{"head_dim": 32, "norm_eps": 1e-06, "decay_fraction": 1.0}
Each number is 500 + 40 x the weight over its row's rms, rounded and kept within 0 to 999. Layers, rows and columns count from 0. Numbers have three digits each. The size before them is the row's rms in percent of the matrix's.

# layer 5 MLP up, 320x128, rms 0.0744, rows 144-215, columns 64-127
109:405489526488465506472521442478482472559476506415532504512525450480528501440486563474428595520508503529543479497564464545505567432526522455399510520535554509514505480470462458586478524537558562
103:541460546437483538446485554457486433449487474497470478516482486514545517538502522491497535501480440494440500558559423545473478587533506465458522486426418499448525454387493522473607499477497538
095:523504420565481524519493516383500528559472626520560526560486475513478564526445499503539469536474486517524500443549493504584429426466491501477504509501505493442491508436520534492507495513464413
100:512479525572539536470498508573522413439479537438485518587452539539501477468487482478481458522579521464537500512448487492412490589459531515564485520459455541487460492583489539435455570488503537
099:475418498521522490545561507470447486561476467481566503551469501507485521451515487478517478503508494521505448503515534433473463535557603495451440523506513464528422466533546529493512537463490525
096:542442518470522445512498537501529481530488449546416530462501501481488520453501432548453513448457473523465427592521501535452473442465504523482440535484524504491467492490510523479554525524521487
099:502557497468491492538445551527525535433486511568473575595532547580442538518476489485554489547492538531573499442507498519471470500501514516534460502511484440495461431525555480519502508455478521
097:509522539515522456589505475513499507500434492485442489580483548470519536452473415474496432525571531480495520430580524467467542492531534443505522545523564504524521454497565503495556523520432422
099:511531492483511566468541551461510513494500486502460444405526483474502489462512510523455483535458471544440464549485538519501519535518483499420496533528495448477529501444442505433485509526482470
099:523512459453516476563489462520513511548507527524497496547521490473529562593521568517405535469594528493445543459516591434535519535555524532496554454458496472492521472541537462441575480479526499
105:549525515483506476436474487562480494557506521401484420499446502611437454493485561547500484537520525482467421493500519484523459529536573486485563444530534463540521501476447544527551463491490510
101:452573525586506513543469532524511442527518570494472580488479458503519451488556570576464573529557544531511529507504489498518450462550535540513483529422556609466562452534473481550500498508496495
105:477537439540533472537467534518413512565495457442477504474495553500557479504576524555528493502452523470513463463524499500475408473540495457517496520470462519488554464478498477497540491439558462
098:443536516459540509537534467564471554531464492563553554493478513552507501568507492475457568535557531431539520484574441509529472539500516484545481497435543471481518468499465456504550493467532513
098:495484467445478459526511488507441483570505438433486525483522536557477491525534511467470479521490468524471470457435478469520455461440549467530550498435552489480563445542520528480421505517546507
101:435530423528487530433502433515539516457472418504575507545497460461496482523567510470480460507483534509454491488541505431431514513463527454495481463459511472461546536467451486514478530451484528
086:462403462465495567498492570532469538481485493487490523437482566465548510480496433501468531499455519519496446545500422496553481492512480507497493486467450514508496556503445505453474547555531499
108:480454491535475487521527570406393551498549471524524507512444423458484476552500446494444474418488480488527528512493561535562552509541539511473462493506460558555566534528489558532537495480505573
089:556474448508529550512447493573455523480487462527458496440479523530514537502564505572521455537515549465459573465490501473492464530515524502529441474535507511483451497593532484505497586471546461
099:474452549561452492483505487564527450526495529496491531479601518476451556558500483536521598516516481509570603466463448503471520481442459498533492551592481499510482539548491475524551468495486460
100:521560511493517514503483504564486406511535473474530552443575521527532510501447508385530501508459538497496431480495497483496516439478506520468550490484501526477578522524488472483472537541515464
106:482542537525481556454478560507466564475488507519488501489480443502554497519511496505516478532564474520441413558487482438471515542526491494519482511497484408479500471458493516488438543439529369
106:458518448401502405523478549527563490515498538515459542532469579484551550456469518524540500497545477511513459511524486444475505493453482557544521503484474463471420487536481468438507490538495478
097:476467529537488487479482521478538574537474555466551554516485491549466509454505565458506454526466578523485455508523437493535407487552450473463555512534568463476503506487500461596522532504506528
101:530485560571492469554461537507501539504521485472503572536476455518500370435523483486466461529466522469498465557544524481517439554485502562524458499479473559423472510497464478508396423473529521
103:584472485551552478517514549494551487502453508478462517519503507490520520451415441478508505486480460468506459518477511601489554438534524506537554495540551534454452444505559486488487460495551461
099:470530479506542497555443471522485535500540499485553535557519525575530494535438500500465498521493507460400515515552514532434460509454556458551432438472532503488484502461464455467452479521437451
091:462518556437462448493521471419554559495502496484547563528460527489506483486458454576495537475441554513499518512499496459525477508613583456458504494472465471547426490477456506511481521492468477
104:495493535501553531510467513441498514475512478539476545506483459486571469497506523483469508506476575476504451490469573478502500564416456546528499437475505511484544488497446446517509441449529583
105:577536457528529441506485585520533509440543520483548528590422541455478527458478469510478460470463501535534483499599505514516501555529489413507543489440530551502488528506428521563529517499472506
109:364479476503484494462502518505461463477459486516490485538466500555521504502441533542497468455510562436556544485541545512516473460490554527528544536532424505498480460490511565471580476411545536
101:457546525426530496519480496594418505505532563505507470519479488472490493522527499481455491516464480569462491403536459498455503449493493542484520522477525529538568516461463422498531579546464377
110:494467457460499509504516438514483549575441483458563484584528453507531488521514532475494481469513497509465455475493554452510522551501492465490540517437457497548505469504536570575508470563555415
100:518576517439478524492566491564522478484526493467476443459513455500496496497601565556534450520534470498534571561513509466505530518507523523420493516516543568532478462507461476516495430547506563
101:499479514507499473531496546498535591399467479443523442435460498501481455500512495573530493544516472535463521502475477545485490526545527539474582460551471494484455542495546487505429446500510504
106:552517485477471473528506430548573484456520486452461538503494569523491556533443492440557525521484509567479457524479451414497459411503513528471477523590553501513491507535458467532503430498452416
096:544436495535421459500533391579586488503474474464524498438559513533438551472489534561580478448540432470502534508464537515475466481544534536478478560522433500595516516446514443454467519485492486
098:495445419528551575529462511572511479491525533566452465493469457505474468527507491485496466537596575476490543495531498494523517467441538432462483465557520476515519488572502479537497492452484473
095:501523471525505465444519483556566495514477513557468539510486542489492496451495522536419496467533559460515495477490558445483489485489469526486469470512487469539477516422451454596497546516534471
102:526524444469487542470521541472544491440542533501514539566509430440495557486512563544462498502490485512403499488524553459484529534448523544570583490461519498427443512507474511526433477511489464
098:478542445518545451506465572522553514475449475451479472471419435530524440489527490551418460455486522582538484511519498456492508484465455452520448543521483487510439416520496542521431526530508494
103:587443444502454456532416445487509405512549454478504495456507519520490523450522416587469541487490503470465473435436497585519433567548495545435548459489486434495431534430484573463456489510511497
097:541466483525504410504465439463503540505432502516482475441486519531495516526425477588509542452442520519508519449567462566496527458509519411504518495489578540549478478532541503484425519554513499
098:514454540443507474498470529445507506548522485520492562507477504552457492539647496463462458439477504503437524480516535441458532517502523490580453474422509525512483513481476520422449470484512519
101:483513514536429470508603412488536463536534544472524511516458462487487521539432443510451447555496562529514491535520559500451439443504500459485522461472527453530413498495535552576493461457494490
093:475506496497483477415572516493513499504439455448483557542461504530434519515476561456453518573517512483561462502489498481447427481530508478538470473414496549537515422525508508507471518470620468
090:511439499489422443500537462463435552583550553544486485602492479514490472495522487575512543525464505468487565497539587476581404500546541538512536532531485496530542507581529500494458440539518493
095:482515456520516563405531410503453493509520490498584469531487550578560555552484495470486574567468479535547463489467575445444465518510472471492483480508547509565477495526561467552530517520492561
104:519475482525505497501479489451487452563489543491496446528563475475520544558530462541516521511583564516509517499542571538546456509536456512499565534574490478544544516435515455554431536460525453
099:539455458565467523473522589455525507547472518506470497472507503508516515475449581481508478507468451493496476499557473579544483509456526450456382505505522511533455490475496491556573502506569612
103:461497486427501565488464496476467426531476469538425482496550428548472484476559539489527417431515517537516495493459487467534467535532543516492545537447454573507533467542490592564572500460511462
104:543446491537542474456485492496531449421549561488580405431529516554527518562513545455535535449483509478502523498446503545514592511454481496560491447427511549467455572434478443488529503537531506
105:505479530523531472455485465450531512528531538512507505492514464488498459538485489449522504513557501488450558430451430511540450460420456562504486543468520425501545449429433537450437460533547505
101:525529578558432497520559572503507596482480525498472495461532577574442537525505433504514421489424441507441520478526500468542507499475518498505514471552477474552410447536500543490473469613450523
097:477524483483551498443443423468489427513480501493501514479485461563506442431475570510467509510469560504488560529484494423555510589490460491530524469515508596518434450494519455443560501464445475
098:401550520483482547417519573498484546548463479451524493520512550488555467530505501489488511527500448548560508479495498491514568573523502498506512488445463510523542492466484435495498468536491479
099:540564570551539415474495484464487445532501474462442501464571511519525443525550502571490515474490512481482477492412515435515583443491519482529556523535563510561534499555495489531507508442442474
100:579524435535463557522493493579498562531544545497510513511523540453474498443485548505528490512445504437426547557456490501565458508446474495503507508528449518536556476456476450478440420473477494
094:465409463548571503513469552550483532540520482559536455460526493448527491489482538586510476515490509448494488526521474520537478489517472513492466460508469594519562556487499560536526524509547476
102:492471469523493531550583455436468531565456499488502526560518551492519455481581553468521544480527466470530524504476510436516524553457533477438515499412502593528511464520533550554441516488494446
101:451486451515463578469507445489520524487546494455493473530500428578562425410459501452472493545469509521462509528479564515528555503512452479461492473504504456485533500491492560490465483436514508
108:473464489512511463460502484457467509475492463473536457547471499488466500481443520521596464410494486451494493460486501509498474411493360526525521475481488454478512509555440514550475509512482490
103:479587529534520531483537529445494414477472422458494563456485490541583478518507457415484516573498529528502517480483532436493481451419468472504517434485558540507532479504442522559541498422537504
096:465468497483536448475508481529528420452536543515558490445476520415484545531452506515429482482518514494501508457484429558509539538516446472492550464495473524430510534500547476614509502525479518
108:472522534564490486482450446419499511527492441544470519563546506515515493426508504508542511538544459491477524497502558481508533500458512486479478539514493406500521486553527506494539524474454503
101:525543402451499466487559450517479433518410509532528480516508419515567502549524510510465474492463539448499451473478551505490497433431473457527587513464483525467607445538514499525462500500549515
106:544493545467466545509510479501540450491474475526459530494451482520463476525486564525507482578516545443559506520497517499535431441427496489458454553522454483443474502446501405547558514523510510
108:581507554492463524516567561490447486480526422466475510536486483419539542485519532509548534455547559464431516480443482461478524488554516575560447517515479526516511509529520495451483553514433484
094:507480484506558454495503534496428447514454515477512438457551482468548575484450470550458445526505485433455515474549425515504497519605490510424454497540477552459510563450450503495460544447476482
103:480450539495440509553511527499423510468537523454510526578443507484482543562524509500503523526462481468484508510513496568492514590537482471567534513482555472477440473525524452489492468496539511
098:487491506550475473473522502511525560475442540481491528581495519500495499474568505488498494515555525537552447508567518489478504481537555490449538500534492476546487469439486504456578493490520392
090:504529498555476516488549457441461508511479588523458518572451394468533499459532529540552541496536459528463550501482449549535474589442461511525472454498479459538443506527451459506464518505472498
# layer 5 MLP down (transposed), 320x128, rms 0.0679, rows 144-214, columns 64-127
114:469457536537438529513549514497552551489551554496529446469522535449529558471444467510487431519502571499500529490581501546605425494447545488497492546505485502544522549481499468449539490503504514
101:502503542526418448491582480451482454443517515505472489477486487480456562439528482555510491530526424438539489484466451492417507516513566508531501517531540436497482509531501531442539508442505536
097:556533540456516510472502507519485564555428462468449437514551488476502549488553591534484533510529595526486504491444511509396467511460504479510445547426517499502551406450463473539495548485485566
102:508576562429540508538461447510511453536563478509504452477516525559566459515518581505563575428507484523467427517446582508406503471525514568499500517498489508488504496423528543504501458432484461
100:480586518524536591484449465462464505466454544452480452443531424529509526496489540510434546516532537482533545503417513483534541556443529428449485470558431571411520514508531505551449503434513474
099:475513499483549509475457533523497530517506471486471508465487536412452486496480438554483509480574489543461476512524505508530486529511549537478474554457520467484493564497561502589531501463496482
098:486550478491529494515468501563453482521504441523505610530465489526430468542489515483468535502435449516489450479505551470502540542533445563451517441518472481458490568441526419452472487491580507
100:493514530450480550525510480519526503511476530557517545485484505522557507397481483475542544466533505465473450430458512424484464475514540524461499520529485500518507470477495470412441488454550474
100:564430547466526486515498483493518515495472497484516454483503460516539440538447471477533504509440485597524478457508466553573467544544451504569455531516492479558541445565478510495539517536511524
099:511525573482450492523466489537508530539512451543519504439502561515472526519476509527607495554529472543502476451518485534416493473435493443503522522526416522535491558475463529506411473510528534
109:504483495479459502470520385438480509467505464462562410559467553479564407477525513437463597543501500517469458448481471491474518526482532541480524524511450595522493484512544519436508464549530490
097:492473465409525467416540529493526464496494513464509493490510512548460554540457472441559458439443495550503534453487472475363518521453516486555495438505451461470484564511526521540523596531495474
099:526523523478498587522500536547530486538510506566537494453521459521554508499438540503521448483512522492495555475479440508520565431500496498483514491484493540596525543489499554460404534547482500
098:473498491485482511506524607460458551518464505445572512504464497407514522432439572541476488557464458449495513462494542456483542503475544532451451529509492493487496545527515488539472466494593538
099:489457556457445493451491557492488595485518472532509488442499571510527520500510535590545506436516530442565507570502439494456514455406503496550482415524481525497547470509470450506473443476505495
100:547543513407571531504458485424516481513562481478539509570468498536450493520547505574432478509521557389518459430462527409426540506510506507484527528524454505509484589530480560440478420476465508
089:455477437500482564443545475506433529493469527580509529459494536490482469460444513493501464460520565434538527487529477487523519487571487510506541450411492543475434513499476492463466578562537529
108:467472569519436497474486496512458520476499497469473546448518540501504454437555492550573574512546465517506555525544538527600462522571497426440540468511565503496542497494496515469490477474493499
093:559494458483595467533535463591595505495438521478536463461491407527490492447477536466496519452461464549575481498502545465470465475481499463542478532495498536428497499539513465491464509554485515
097:491458458513468521452492478519472477522530499525460541531513525555395484547525547511486526528483541472524510546476467498461540516554472544475436404498428484453512555483565513462525507511445475
101:450526443445487481532472469530458497534487460531468508489513452442562463511533542514512582485479482461480487556522506465365507528478486536497480470487522494488535620468438516465465413445515419
108:496504496505510435456452490461493509433535483484453428491524483544503483470528513457513465468459436541539464574462450526560539496462500521501536569458398512433479511505571488456509473441492567
104:475475493423535485457565494531530421495563509523536459524506503489500562469430517546493474520615478426541464507466487496452483493504534559504488444500518531496443438534491467531528493507481579
096:504547523452466501531493523485545452515490531519521446511507487508523560489530567462451524537488533507471511490517444497497406500475531496518557489671496491510424521504488442426524476517519550
103:557551457507479450525493579549477530513539505456496494490465558437583531550471488543539554437539476447436460513517491492544516549503484488523549466493477398461462467569506496551499526451464515
103:531530510527497528426551475585480477523472463526465442425514497512470454608588512525480482443560540507516479537523491581500523438481519485487467407451468507407489518551515521522518495486549468
099:493472416466496559554506519458508543539476557547504468507499488490445487466512543530412536541539468538409466548476458561446564531487563517484501509510480502480554567469436532489537426492460476
087:488482503513435454469539526594490409500450565539477485490483618552569416503449490517517478449462502481494524517484476482639539468462480498510492564451527453503504445519527528538543522484443481
108:449484497504493481467544520450501490456531496438461594473489472486470525438482469481455490485492510472510562592512516471536509500490510514435476454505519534516454550529477600495436512442507464
104:621557494480543514568520529476455537454526500522499506441549508478476501417506461539469544450530510453472500456475491482483521626566495481560504434602439552464468490471508475477530453551562501
109:519465480413476490534539479470479545522500543476536497442439524459522459564472450557481540499476471500465461588511560509493512460518494540549437415476448434486526557522482510528459461470552530
100:434524502533492503516460509470517507422481541522533489443522520521559542524442594490503506507540535511499531496507508532497561509522481496495455558537506524561559481436490479512576524518496423
101:507492449548429580510568453484462437456436521516530506537519514492594424466567514500562467519509488518532451448544484509407486489513536539528508402509444462562492437518487425471476503575502507
103:514549522566499544567543438545494490502539467538505536408484503450543605470515515497559471472448558493492547530531503475551543479496443482507483476513519507572494508477524508494458436532504550
101:465491533499540556473543484525511562505500397445498487500425454525494508512567466505534626519483513494512563501479469473512482461476418516480491587487581539479501564461438504506485522479527523
103:476533530438555495470428509470477486528490520523551497509422528456483568453559502521499482540510405502551553505491515469503471508434492442462488487541537524490472586553442472458531464487531478
097:446559536492444482498480523482530444462532540447485516489506494580523514487519445556444503511451561431525463499395544499448463476502560570531473471453451501582528534455499430513482441517489501
097:497450474508513557522538532424522510485490403525464586545450431499501573492504502433482482569478525562494458504490541485514436545583490545450474442512555511544436486520478488467453553462553514
097:540562464504472519458457485526475528505476431602551509462502492511508524542485466462522470425432503494547524518496564451545519507494445451587566498458518516526527550515483487471468470481510416
101:537475426499498505527503576490488467471489530505499473561451454487462534505439556527527537475538505554509487487489542525494535575415435502583490512469505470526432477516480416471467513515521520
097:456471561499444541529521452474540520460547458587592555532500505471538542508503479463522574519486531452484443448465503524466419455536546562464519483462469509482537496556514459444541517390533517
101:496543540485421536510529522500527495509491599478490507493519433477542529539487531441479497547428548467595571564479424536663526461470538457515506408502486489396493508526486521535513491534507415
098:529573500488493517551472528466466513482524470444504434502493482546397562460571494468578616514478506590442475479432592502432516572520537516464544535480524465492512498505474438472472501423550442
097:549509504531481455540467501472504502487487489534606510495597426505452513503499501516536480454490453513454525436499541504580527508538494587499516442439453467527553515455490431480474407530533465
098:512516515536467425526543493467466492525455524437520484564488557478484524496508481513563451472536443459521454587454503546541513453537453471428561551529547467539457519475529517595537480533501518
093:466508503491529494499514500518564469568510512491469413540451547561502495458492555517504500488514496528501412526501542540521456519500508537571499451422531495522461480538520527509547435502503511
097:471470449473489498551476451505501529511410414512411525436461541476518462438491550457539482544568523476465454452427504457534579504485511501580532447494472498462460459518486433608581497550563476
094:482473580576471460527479551505423433500522506463487481456581539487520561494442530476486528557494466532599501444467537492548530468529488490511494417553544510537513494470480565557445538463491540
105:493500514576482457507469429494582510501497511523512487467560512452442490525487538526549453486569519462469505496528572499568470485418447522462525507511450549480525514483529483505520465449583483
104:525474499511497492488566514491570550525461479417451501446505522472492489533467525552440508458479524518483471457467537530431553511503559495543465511468519457490421524507517519497492601507535534
099:500542526482567576496471400485525480516548435514426507499486454501532486555547458510490527506458472558486446515474452483426466492487535517410531506472497487491525489494504507471525463513477500
105:518491507535489477550533516511465504461503485450451506557569526497570517623471451513496505486522493465485528504543513528399479522552485451420505496502481558477514490516514539505433428509485498
105:540555495435530422476484504440531566563547547489521464508453523489499530440481487534517501477503553554526494452482483434409481527545533510524465553543537546541438574493454565437500510508523525
099:506411402489525542511485497454504477566486448458431500416490479575471510541492550481525492504469512502544465492510540494623519492462430506471510459444579540469445529508504512460518539494518505
098:490549512503495497556523508562414481439549459482472508521457509453527519542450462462486524496558492571490435483438544541455562479418517466457498547502521515534527507538537498498517534500547549
099:497493530493548459487590473401538529441415486517487512430455505476447463553455484529504477513526465546498566489530500495567522510535466540525485444473507526567516536494455514582444525534501462
101:542567505566502474471469524457549535464546475573500503526509500484485520505465513507559456443411546498508417471462453497358501495526547473534540495515527463553466514522469519483513506497483471
098:466479490474486453508507529473512537508453496538490468465500494497590444491494505519474499458507464536532396483572480454544461530580569492507462526474565500556482560452548507486448550559606517
092:437536546451520553472540430538491462517506510468513478586480525592506470475447549499469467525451537488483511547489554529545492518499588500483443497415429499474492467457506476483486478466504548
100:431414488513531499554520501530487551449478435488460517517504479508532429574485458468473467460466505505492462520498507449488445499530494592479518437410512504528561545531427498554432472557542520
105:490442528452475436482457447537572521487475522493469454520465577483484478534445516527495411451543518435560491469466520514484443506449492527511525506516525426561446496513496431424523540538481491
108:500517496498403550473555471520499490448585457579517492478564456577505588551486537524467469437461513475494523485530456532461498442389489488485450436491467468551553554504518505521530474487489514
102:508529505442590568523538429460439510506527484470527574522504465568545500535484534423448480465462501434476512539468503517416474454455474497397563505438529558529516473559429519500520496473533464
100:547538408523403484545543480491504489527573632484592478514466491471505515557548492541505468497524537466539447499553455522448504535556537463536447485532475478505472496526501501514519459480493501
103:485485511514532451480527465551541438442485487468515512474477467533522544504481548497509496528498550504464522517484510479605508445495431539525523450463485459515573431534477556522539475429522463
102:431515431505516508476454529485569476507480458489462489415561495423499503434510496539511508500525570505543500466494471496445554428458551481456453487536512514521580475470457481607509477544546510
103:466556559454459549496471534478487515491566474480535524574484553480481424479587494483450542523513509547502470553465489427370472483483504590494443507440548506439498488530548534440492416398467502
104:587535484440450473550460537528497471512473558450568481444530541490459530506548479554582515457479480524528540516524486478542574472573548491506515516446516479439554498534451493621468477553527520
094:472445433494472488525553489588502490431542466495512444498445459474499508523528530500443509521524505471449490515507527569419461555500550569514402456481534455408462536397548538500552522477496521
098:471507453535444489519586528483514459506492473442487498546486527539448565535471568515514532470447476457499491497538474525493490536516450455493534544554576492545446435526542459511508470458581522
094:464501491535512442537484521482458524446482503471435529428448454443566502480507505522565519481442475460595421458502461538483527506477558471508444493556449555481489477491458562506500469512485542
# layer 5 MLP gate, 320x128, rms 0.0811, rows 145-215, columns 64-127
102:510492510479495519489411558505454507583541492484503459495462503490546503536555437540417523483561512511516533363459509513499516474528479471517474535451473590446436437550469505518512447494537440
091:493538478458515498523471424482487531488517529547462507468562456546497608545473463510581520497456599493516467504434467459497519482480473509550508538542531516473526489482454493554531453367496514
106:517566561474474447455470497445511511560584464523510433454600567521503465497512501500501581491481490531476485531495515573519495421610515486455525481506504516489601502389495523504543442475501468
103:493574493524522528545484470443545524472526542438464475557524524527551496502536565504506519552484512517529432500518530466429484539533484482510456461460544506496615563453518482487501542457432488
101:502547464469529483505441497517539502543493455474535451535543477473514482545583514478490549553551576477500543458465509454505444519501540567489489531415490526418543539493498461478444476409487511
107:537485532497465495485445446507592530527506441498519475449569446505550529515493424510474460477523515550451429458467441456456514496526551479549516513512510450518504529586551473515415471576444489
095:455484484422487493447563450521548433436543494592476465504587531463508527552494505465460511483509483463560479421518532494532505482418497527415470415499525510465470497525467462497508516483492501
103:497525438497499517465481428451487529479473499535462457495512529511457568520552558496470478466460556508552437488506570431473478482481508478482478466432500528475547540508552511481484442506563464
098:520516475478532510573571467516495514479523471509570487509484509472538454464418554536396509475451512501472443539538493393523537544526479530458508453437509492509528458540478500549463495451457493
107:519545565458581506534457461568515494550428485485515507464556542499558494465475491443512577469510503480511462506506494497474493523464502468546469483451477484523565465412466504410482542434526408
098:524476493493485466477527533524484405489548536483482438514494486477428594512455507533580506453470464471525519447509492445476496489498500454579492469444485523506492601525517467513468523504418527
105:547491480530500522527521509484519493526532422487522518502481483508499526472503500469516505441569444487487498476471465509539546453617499519470485512476560528611505489493520546474448563479490432
098:453451454522515523456527476487466541560491552490503490465576434522467464515539553503482508560558525523552525520464539523514462503519496502531538435485471469490534573514447464432459449472497472
103:573563526463521446555450486494443441525502493456491460579519547505540524481487498477545497472454446477446543450486510460500521509423560468468558500482497539449591516523575498392461435546516481
103:495529529487492465478446483452562511579568562504525461531492519481503484446485458597454558515538501488448512456504521524489473509509552528499550542493482598472492500508516589432464458511518481
085:485520483501491541470525457513452452512495509474510456538498623460536492530489447438542518526550543509465417552497557420490472491608452517508506550531510465480455557527550470480457576517465562
103:514553462511526475476474399477525539510529507455523504596554508450532456504489519497543508475498496402487437529509596538529466518472535539455512516478546458518462545460510459508472477510529460
096:511463513446488477455485502532568430395498461466499520504522502496488495442516476487509493378434428550510403482495545504396511534513501440529529545497529497489514524503515490471493476487450549
100:490499454515508551489456502497514499404449501521468503490486495533518544531513494526495495487499522501555452542536551427468475495546451559509355444488569411475487535543486483455550498478489412
104:564531623465482462467464446488494471521519517527479475487533519436519454427543490531476524563552501493481520455492457477487527470593540509456533497547445493445511476505561548551415433479461510
102:510532518470531553539527413568504484465464429542503483537566530539536575479425476513576472523501476491493526552479498450440534515517577489500512538534480492502499560525503462500473450438405490
100:439532487499496511592429524478500532492570487491465563487458563489471489523565563496528599480507514479480518530436529490478493578501484485552488494495543503425443507502463444460491487452555518
101:496500525574535458487549463513513420508471509417546607445510473511514455437480530490530474532486500470513471494438573433480487431534450548491407490418525506468526506575413487495490542515503554
095:556502440570520564540421606545485502487456476570521480532595494475503557536528525525543514551523497504501524497541472520500470544497481489506531512504432408470541452495486450559501441492525429
103:526499510496527473528482458498549477510455447536484595537540480525532521403489410450518484479509462491519474503485546459447527422517514505505530528500514530524493472580472503514389524432527490
099:502465448499493497500557499523501528483457486522538498464437489467473502502618525501444467503566516495448522537465485494552472555460476530497517535519473512523514534477469539492499500403553490
081:497466507470465470485505502466493464470506478464478465487495566510530603446510480499559571456536496465497543481474518491504489513548528446497556551535544428533454538531546496509545443534538494
097:598514529498572467465553464547574465490527431487465436502393457440430500480483464492504521424501480526478446540473483474549486555496477545423508486517485463496434507462401504490439454475552480
100:503509568486493515492480505526538473479472488552523531572528565453461553517482466513573472547552499462548548546430482423510504458491537480502502548506481502536589471517466540497480536420479468
111:589457545497513435497459489518511549552569442509533482435450497480508488525498463449519552511540494516474477544490571572487454516526463506506473510479504445464535517475505504461455505516495481
104:493552541468540485453532467518507467462486427454539577542506486469522493432475478428543491426538442502465464529443541467528464571531512580502499513481425501522506479444496527480469540483521473
121:561528543466564537531486427504508494480517411473484444584516474482553504442492506470451534476496481507471429489481580466491423575464559547574489502482483534495472446519540519477528411569527496
100:466546485485484493469532458488493519503537464493468538510501529513532392450601493456556484516531437462444539514498508487513456503491506571518503497470529518516547456510490550488470443488514454
099:505559570491524465478427573520489457500513550591522401497507596496540522548479508435433455514513538487535507519477446469492474480547532578524494495486445504496481479458537468516508498529522449
103:512449536496487548492460566452469536550518472558468545549504543494551554525550451505618533495549518483475511487468548478506440438552540507490432502487542590498467472536553461491554467464528404
102:525500471511542520501454539482484491516534521490423544585456498473543449435493488464402538501545527543544485474539579485501504499491514474481424413501551422483521451546489571516475480519499497
107:519578518432404466502556472501544461504454522504549485544511572498511541488468529498523548587487475452545487462472482461501475565495469489523500571443478580460523460486549564471416463496513435
088:546467461518500562517492551544516440520474454517461445484521440531516503546507522644513538537477504510461541539488561548460504506473468533524576442485531489454463517539500505498516533516506509
099:525549432518553417545480472555527571539521477501510524542544520487546472425550537486465499449547475510525490491558524426496462464543500575533449497500507458546509489505539498481465439489573480
093:574517472569468498490530511515503549437516524475499443433489448511474525550438511596496427428509507489505485535492567522492428527457438555510472489459455500478474506559476537545464500418501469
096:464493509495469496516472477491492488492509504542529480471498420510547499528444535492466523551478514549535468489420440520541469585490521512456498538530447476428515484463488525513498416495482470
097:515474525587517428445463469510561535505526499511510508492465476446521427409444440509455449514476562500558526572534427466545443524463501488518452486504457429483536476445437556440423443498483451
097:522503465435537514538442559477445509525534483419540550498537473518535456452517564489546511502557542507470566479515588438491538497530538515474544480502492491474469546456452461484504470465498562
098:517516520444507463506536473549525431591534447530538476475496557450442522539496560549560553494547494492464448483488460528447480541551514494505472532404497523501443578481527464471479529579488463
095:478449482478506438482479524530533550523523520558553499528547428461545478462481520536532569422520588507502478505524535479482457475464482469601485503515495545439467539571507443559502438520549474
096:504524474573443485463469497443562435481512479440514406533519489399499515484495475546472563501559476523515484494526498578527478521524471471451444449530438495501550506452540592501499510500471503
096:528535429441576545412533461528497467487518424530548467505514440496556482583530479488484544450482484514467425521496508470373460504494517510442476473510435513524500586482512530543468520523515571
103:536505507492472489510524515587488516474560493456462453523513503497546503399489520501548549546487502435461535526491520489443501460466539566467452505515487491416574505554569572472559462496540469
100:473546571450478542498461509496486512528495451528431542508506512529506507429523454461507564512570502471558502519508517502524492440502503498503445542535451489542591441505535551575472498428472561
105:605517542469488487502476463453497488515533488475492537555553517396466531453538487445475535517553498470464461449450529498463449484517505505515484500473503497477412504520558525538451467584497533
100:507550513494485560509490478446480542515511496526492469498533463557546462512473473588492413535485519426442496522520452486513510520476482485500489474514459462481514476435492596503490497439473438
107:540480441560529531513474488452533571523461537515476590484498472504530494488537563554517515528587526469470463558490472544572474513533530502480485546501469516463511473547478558484502528495479520
100:489584588461448436567522535523502559467521496532538435499566534485485479460533379495509415464475501546435547528470486515482496490533574526510509540543451498541532510484489544475433441542451483
115:544497485488530469438495490456587398529539477465540433478504434474531466365480461579497501455511530468495527497529521445533439519442504528473499475495474541532466528355514502486481527431449488
096:458553479533507482543526508481562511522523457482497550553513552499554594518453425456498534485567500478482467462540510496384568452549485494536478505462513478505499477578441520501509518478537476
098:565517453488479483492521540439559463526562469514505484514481502536475494487422479508485527462497501571521503553482516475455413506495607442537548515444553423472497422562533526503486550517493490
108:514493495560478556439486582512553523454508532509462484502529534509473486478501469568454522580515507332487590501435529485499517544422467554498477451521424443500538525539508470483516493518472522
093:449548451469509588439523518494493487442429501429528520524443457468517463528538573550449493445554561532472519540513545454503489545440614485559488546489458504430526575537479524503501523522532464
101:476415477555441520543534470473452423523469417515516464557498564456487490480507383443486524461498510483496497484530561512478433456457496479504530531427509540510525473506530506539480514459521527
101:494559498484517551564472568549493509514477430531494492431509449477467520475526490456572532550575442506463538468569473508491435540540543538617505530516442496520491506549591463433484494510547511
102:514474520539478466542512432491422543421492476566557527470488498469515491586486488518488514489518558507414471557504433553521504485503500508479416484555531441479510499525527538519592448430568486
100:570461477511521479524578422550527518510528496501505521523497568398499506424484415478602516437475519495505438520469528518537485456490474524412505550544507458506478555493448478525490440474413500
095:512619565464521534449544500469476482417564501468489480463401492465522504492455527524482526507511478488470423493488479549445445532517483589529487477468509475450441526534476520467523508389459544
109:427551577531502455452489443500472457498518480467461474450502488538530515520531463485559487471527559477492513558493482522514491466608477547517462504540495500483608503488509519522533436471495406
098:522480506536545444490540421522630467461510566441513468500558508524447614504419477460513436504482483503538568515441482524473494456544487524399464538530482513552489506505463520513508509485520486
100:488545517494553478475436532557539519480568458508491482452546506471496469494565511514470486472539484516476455500435538507468505544503492591481435499476517482500525493566516548424511470458499459
113:510594531492523491453543465603489494570494487498507547531507507520488547519452501492491551452563572489482430511493514462464452485518586536551458528472505487460505458472515516508563542471568503
097:478504480441518458440470518581558514502518518468403440487489510462492504562529472588428520446576575493521524541553515530555488573508443500509519478519434551536419574497489464435542468506489543
098:508561533468452501434492507523506522437533458494542471530463537430501513532611461477474490535531480429504527481518475583442483557521455529527463511504485476409465539494495456503489442458453496
101:550545515491521599583505546500512567444505519512538509538524553472488485464551503433466520520588499495515498518527518564487495516556595525483525471540509550502464484475525487478513475428474513
089:449567430484469505539501465527402519469518448446516474450490404531449524523493500546505495432439498446490516584499476488504447481501499388430404520517471422537515508511539525455472510445532508